{"hidden_size": 128, "num_attention_heads": 4, "num_key_value_heads": 4, "head_dim": 32, "intermediate_size": 512, "norm": "rmsnorm", "rope_fraction": 0.25, "init": "trunc", "init_std_o": 0.0, "optimizer": "muon_variant", "lr_head": 0.00511, "schedule": "wsd", "decay_fraction": 0.554, "batch_tokens": 8192, "dataset": "wikipedia_en"}
Each number is 128 + 32 x the weight over the matrix's rms, rounded and kept within 0 to 255. Layers, rows and columns count from 0. Numbers have three digits each.

# down: layer 8 MLP down (transposed), 512x128, rms 0.107, rows 203-227, columns 0-127
# up: layer 8 MLP up, 512x128, rms 0.123, rows 204-227, columns 0-127
down203:113061144079165192076146127181143138077107153137152131102141153115173098103109090085094135136178148149178187109065148075132134140108173099103108136062144153179140099119118117123099117088125156129092095126074136161062156101110056162137098094088106140094077109126165169147156175073076166113139067146140160117087027184161075130099147149096169144126135166107150149106047114085137117146116
up204:100051132139121056158140092075083075133135116160138104102139112143092115051174156188097164102099177140186160124120188079111178128105103115108114135163122095087137071117138124126067162066123128136139146129149132175137118140127156144109154191085132155116163113089126078066112122112140144135196108115098090099122133115216110101139083120110130010129114122068087155148127123176171121124139
down204:080146101087132144147139055094085133133148092138076162119126121086085149113137094172099183134097080050085135123060062090170145114114188184145100178145154127130130112127165140157131076113159172113084116127103166113107128115118120086142149170116155152149102171137130194131135126067116123161100136144215203125162170108158166163120090154069184091105130131190099079110101067120157123130146
up205:172185052070138126141166141145133099156138161192117141145109095131154126128097071095173132114150200128090117134143149217100135172069148202084163098197141052184101172150069136144118102143088106144197109132143117103171090133136165088150154121149166152122141118130188156107164123137155104095159072126177155127140157117157119178154096120130107142106145122136145134184103090151139139168129
down205:224200156138173135186193093133144228076137113103086141063158119115135132148115140085095121123120108117149101127133160046137098129020167109133169162174162179131168147140145177135135146122097180131128111149102128156152144171180100139159134100115135108131163170124075145136081149111144113120130147100152103121115068179122131133105196142114124153096179123077081166137189102159142148191162
up206:125071130208144135140137131146106083099053166149122154120137080107081116135122114090115169152117092069131127161130111134081086100102123145096047158108155150165139118142099111089099139114110138122068070124097072099102134149112145136115062208143156162118099120157168094134088127135141154150088106095125162141121194112085104139151091108164147097223112124103146170147096164100136111119160
down206:112159170095074136190154127168108144157125102133120155080117104114076112133103109145116120155123095104056156090093134104125100098216065089142093087131155125121105098101176128111144214149147183055097141065174130144110089163158092141166092119088135124110074136170086125108059137162156123132104100142133132142108143105166145153077078185110170116124108106143173121113116103123152099136086
up207:183122098116117140131140089125163122132127089076103122097158162077167093104147174090151137129187208128157151084159124141094240086167110088127105199107165147113103053143152149128155138133148081077061095131146098101126115179121130114152138140131141049162155085134130097171158091140103119146132166174198155115149146150126156132105103176128175117083123156131146090089159125149157164137194
down207:097102107205136173112153118098104092112142048156133081113149129115096094188106127105110189076124155125184101097113133144136122167075100160161165132112120144175179182156085100112119097148099143173107154185141108113175106113125091142091117172103156109231100171159147147114154176143165128146104118108144128142144138150090124146127153092113149128122158147133165074237132065138094096119138
up208:135136097182121150127113075103143144144098115146118102125165149116116092102120135216116124130069160066147135151103112095146108083130154100122168102121108139135116139129084075117193141104176138121151109160131137138069136168094129092203101122120136132093105067124113112111175182125142089118151182158086148120106140213133110091104154142081103140161127138142158133092255157112130073099177
down208:222141102136089140092097089164149128116098120144161133131158144112105109160125150184094101117129112156165179127164172122144121104178130179095153107125135165132110090183116108156125177114099128206134125179107104157162111079111175130133097093129194137130182162157113148117106127148106164077126114185133160119114111124167120125173105082131176141065119135098117136094083121113079125106143
up209:143111195114133109152098183130131145105168144145108162113166129123121171068127099123116127091172129142113133092156075120086138118088098154160162151104159124124151061147142123109123095069100132178120095186165155118146115071119163093112126100095069084083114146158122162097137093128168092103099121127092122106100071135151081179146142127108131067101066099065107089111175103110171092095149
down209:211137042195105137151085142097128160132135127162127127120150116096089104162133109149118077120073116206134137176129114150140122160115093125129177100164134209101201172110140148109129077132135122148197097156146110084092116186082146144182143120153200139157116109194089122095085148084134140127097159124127124084100119073072196121154154187139139117121144144150084097136121120054096152148085
up210:131144171122104130150088100114131147126082104177063099151059076076215117145096079171050085127095174140127115151100207120141166137139163135101152087103084128129127153156122144140098140157138170081183097195153167148121077086093175118176139148155136148108135126139095163134058085072122098150155161114153110135213101182105159117126141145085123098173104139136122140115095143063121110162145
down210:113189172083151152115158127193064143182087093097156132122155193157069122166219202115128123141084104171127132162134102179116112110132096119211119086136153085170057126153098174101149116098142209159161176119143128178160169190153097150102112133164093109165160111117129100160118125120112171128170100140144160138144093077124114096160126080178086110111136070155164157114163092128154161103078
up211:113100110083103185149133127087102110055161190151128164144129146127142070171076134126123152121114169139186136110187160136129103167111127132165154114129108186121062082153162100156126090131127076131124104092151113138140090179157118133117129219140101167107199127182162129130145113123120133139087092158144176128135121131149150146127148119164083187149171143109184155108134096148064213121123
down211:127106156127128132073147133164143152107132087086087128124168114116140084098084131132065155128104144134119136121149150094130159109184134128107082110056119157183133112105120183101107140064101172096116124138088116107146129068099085099142095146147182116117102158078129107160138090140108117150139110138071167156108150107133100142136140120063106165084149148123115092124113117080115126066115
up212:068163032123140114174113152166091158131110072117137155115137129108134144175091075120130109178128150147125097175087094177129148130152166121134117110138125095111176110116147108098161139147119041115138103146103143074148108156118117000080081165153143134115162119077152191086099136133127140155104077057127131185161083091112171121075162087061156145127110110154130071111089140089128146162125
down212:142140120148095145151144103144115075171147078148148117119171118118116160163097150057105162124171149123141116106055069094176152090147166104121157140167167171133065158055122115120136127133116105172085159169166212119188162093127132148149117146116168157111174161081105117173134108119154087077090118102120192149088124147151157086117118102217145145106129080122143124132177084096120067132086
up213:135186033146179136196118108120147062161129159119158113146130091113080158164139146150151129076094123142117127130125147173134087119128020166125105045124123116174141162092140141164192120164132151148122150132124130165121122162126244085138137107154162159101118142156131199177142103089080074126158052135117139088117141098155104105115085135113136147116163089126155158144122134156090155150190
down213:141100116143107115176167126125146149037085124133128127100124171117191125120142127149135223151154132171161145105156126106090147069061127102103106140124091154106228130100114084132106153166122102144152107104072089053154095085156123150122082116114062090116099083128108162083141104158141124117172128058162138190155122121094126143087103111159147170101123146103083114129176140126134163123127
up214:133103121168147170155106124119120141129148208140123114106102047086131148185156127118091132118079141167144127128182098104114178112082148084118138134104201119115082159127115068146101115059150105129134194080058073096130110096099158069078078109108111083102132148114083136144161175123100137078095138108174138080094171172203109136151189148112131119092124080126140117178127216134173086160165
down214:123157101116108096113128107113177113120165124119168129082088103168145123095129069075164139120154156134079132119170065074130184124151094155143151149078131092059114218139131083063157071212162119139099090126111101127109124134101103134082118140079148141119106144106082137153079126154151111084162145118165095133162123129108138108185111099113195122113141149128143170078099082124132191102131
up215:115148154181105094150109109106133135143109100142152117132101111115155142121101153113085172180057141134117143122145201103185151080104149063177157115110106124173077150106100127126101124120101095090126049131083141140159111173147108101085140155123077134141226122168097117151164067163140066128123089163118114142177088147089095134114186148088082163152101106116157115142068105122130096074135
down215:135082102126162160122152110075190111124170194108095111075087128095118152141115088129148117150156115113143119174098116120039128076126123105121095156144142129058138101147176116073126134132158152102096165108118123119190164154124099130094056150087155103088126085092115159069114152093109107170149143166123108109087100127124151111119101148078154109117084113120107117126156172145165138096103
up216:105097124135143142134176163124135065119142154142102145132209137137163071094135119128135126124123164110141093124101117146087111128123128108102114184158099160084169142139095171167108101159096156080147075083080154109131136177146146175139135130139105122081184050128152104118109097093123097120199081119124121151092145144134162157043138114081088158104128188104169096158108099106154078116108
down216:174102138084098160144096114147099163121221140124180093100122102123160115167143173147101114187167116083160129130078127116165131088125099159150101096134138121121108166191156120144149115139111153176113130152134089110160136133080186129156096064153083108146109144107158161115124163192130171128129183136103122145174134120147156152149114131180130122119107113147136132113130141151108139063083
up217:111124059098145059082052215078109148105114086120109118137182111155151127094130085129096163109068185066095069189099134155149106148146107131124156140151157147145109179109116077127133119121113165136143135117186158144126157101132101103060118079164119139137226117153155128195091143170114115108172024067116110110125137135114076119059133141108142173082126079120138147131139120164139122156065
down217:125136094120128092124093094148064152172166214112105158161120174127149148170118129154188126158178087146170132113140155117182192127136192107117139149139127170142132115089150138099117109150123171206144095108090115109141138154132166130172200110079093149066143132076114113125157213115122119135169169127172142079100087106187137124138106112083083136161067132064156153135162120139182133113089
up218:098130165095114124117066119112134119138128145132114144130143121096121159124139173108145133096048115097165148168075086177133116150160076075159101099071156150089105124066133173088222140083121139134193070138150139121116172180133160098151128105127169096117135164138130094079125122121095130106160140178124141162158086089158106099100147164128110141159101099139076083149187194107122144111219
down218:136174131117137150140148118117153149144114071049142101157178073107119119133188103119130119108173154122140126107089133157056125080041129156120155102144182166143158101140055148104137149136143167135138180078127125148196086089125107108073076101137128092193190161102143131159123102155091119176174195062120150086105149067126172131120192096152154135111044158164140124128168088112191140153108
up219:046136096147141087125060184123144093124096136123192169105114114118151099103136077093174117126092156080107080171142104106102115127128144109158187129121158124140157197142126084102117106153093167112141135118165143138174206166182179148145113158165157093161174161076148178045192134149115173138093169107155109129090125179119107154088104107169049114144126131165185115105102083163190166152166
down219:143085118131131173125121173142144103084161109092147148086178139144179142188159170122187166135124130118089108146161152130218160152144102122157117127222188157157193080118165104083107102107158125091140145091201119200139124154151090098125087133213156126106044155098110104162154152105113147163145140159174134081106133138089172160160152106087156130098062139120177164128168095122138142149142
up220:120122084143081139153063068077097129124130082132157156172145130158151101127090154190077103177124154137096115095062126132137098131103081111080183134137135065080126124129156097102118127125165141165178133097171056159132153108101088123126142176148126167120119081148128133120118144137117091127196150131125146069128172115096148126050124255148155137141153082219133160142143103122110174121142
down220:079142160142173101093125136096140076149144176136105081142120179177107150105135080191154124129108133149153108149127126149118128126123154123111125090081075122110177126118173160125135104157187100142192131164133111154209075154110173113111066109060168172139121109185163118097107133113105181143125094150120119145151117120103222108189113125177134210125151141143094150165053150132074097130157
up221:152151085107141124121159119105102065138098160158107080120154105159114108128173118148164184129117174065211155129130195142154118092077111043119087113140101156127132124108154097126070133189123117114108133162148140099163138094133172123088167162120121150074178130078098157136098101108182100200109166171211114146097055087149100066121159114118159169103116175144181104163152140174119126152174
down221:095137126115128129130105119176153089100142160155124083146186142160046056094128086168122167130115094119104139128117046142136112139157109146169108172106100152101078108154127061100174130047102092079126121079141139147134108123151041133177139168176113120122089079120074133103111155091138127110138119203105176144090119150084130120105039058126101086103150129174162099081119119117149179110151
up222:093132123111135159086104114153133169173090145080127121105091142105100110104099155111114113136127174090189137096118133156163119124094061184107071135093134163131116121144150137182077120177107065122107098088086081133080135121143153094081132163155118131134212168124094135103124147160107076165077072132103112132143114130098129115123113170114081159145138107157106137134089109099093171151140
down222:161138104112089120096141139159109122157134110186113117102126152162139111088123117142162080144112141107144128132108111177079124143110129160176175093134171142090116130103102143105198145123114082119114106077120109091162148116082143151097164123053147147094141114109091114112111155112117178137111146110109090117137143111131118111090130173099113120088069137058133138043078137084056116145144
up223:126125103105159051167205148154092159115179162126125164079131109133130163117092204114113147147129097130143112150115189110162153105119092035110133120125152149070153137121093101142112186144146087090094130095128093179101101203107085118083127109108141142087112123066110102122121092125112157144137125112130164137146127107102065101123187126163125128147120117116182110156169105113099137148102
down223:132166164176178085105115155164144088171112102132113094176148148055139162106143066074114153069183095195145123162116156102117132165127100213077115209169152128181148139139137158114123143113111081107134128170159084176159111073153152153134160134154139148166163112157099127135133145077133144063152118176171126077138177128112181080111061125079149132087153124126125170053135119143151118125172
up224:135155104095146146153057140165085103154115171074144132141137119156121081164103151138133146146166084144062171075154165174141103185077135116163151175146135133136150109094130163118137109150127196136171171065132130073055122143173158146129115255113125102154150148119084117138148123106114141132169100155099173139138139137159187127109121155058137126161060096134101200153148129097151153149153
down224:104121117163134096073128092151200115127112172157100129130138168171124157121085123149120041080087169136156110138147093077131173089207101128113137118072113133086098141137158117131122113141087145152171093150164102116115112115089119119143090072152149166167155116118233142135148109128099126164157158168066074132082121070191079171148098137112168185106159106078128099150106134072079158115121
up225:161127111083130104088128086137129172130127081132129114113142152139131117127071173216083162157128142190203211103131173128127135134139121136133177112117120120162055126184112100111147113153127104139121096127152158140124159130125116096124161102166127105159118142082159108062119132091174137147137048166154135130109184139084096142149110145132117078110134132118179147116142141110063158135146
down225:195146114154118100081142143164122160130082122178081186104155130141122118077159150129168151128144149080141131098107134093189153134094121103183124129134129131150120143117134111127118161137113132137085167142148146119104099154106117199087130069119183145123098111114167098114083146150141098153131121118136103131101142127117089140098108127108159121128108119090129134086086189097153138116128
up226:157121153065149141127156112118138100128117180150133144146175186065120093143186103177152120148075128102135166117116195151133158145171079078129119165121178172151103108195201144194137097086107139104143101129106167128104117134152151154096146124125193119129154167156125146137153141129123130112061111123124109147132095134140152154133136131115104156125126125173154122130135139142127148141167
down226:098109115098174116120106087145122080186139156134129083131129056139133168146091095095123103134154126146103122178126154131095117097071134160150107063114095142104146145132143115179175156104119139105095091158156157096112170134108096170172134133149118126094158115119127176126112132141139110130083149181129132107152130104187118109121158077078127111114161102115130086128071117127187130119100
up227:104115075136088127177133120049123118125167133106133145117136122108131158114172151160148153180093121177082167126127123153103128112140157108100094083164166089110161127139112129121204087172163117088117091134141137097140072126119117127102111095131125098166104143107110088124082137109108095110204114143064087145133120191116152089135107125104113080149093112151163095089119156112161104163150
down227:113132121125147127116171153152103059174130106146159168150155190021077089156125148144137114082109083104113122110108128092102170114196132152167102151089172134086104108098105124121097176110079145120124140139175146061122158143144132135092123150150144146154155111148142090090108113114132075158128133124127164161106106102155102156111136156121144134103157058134143147124129132112132081144175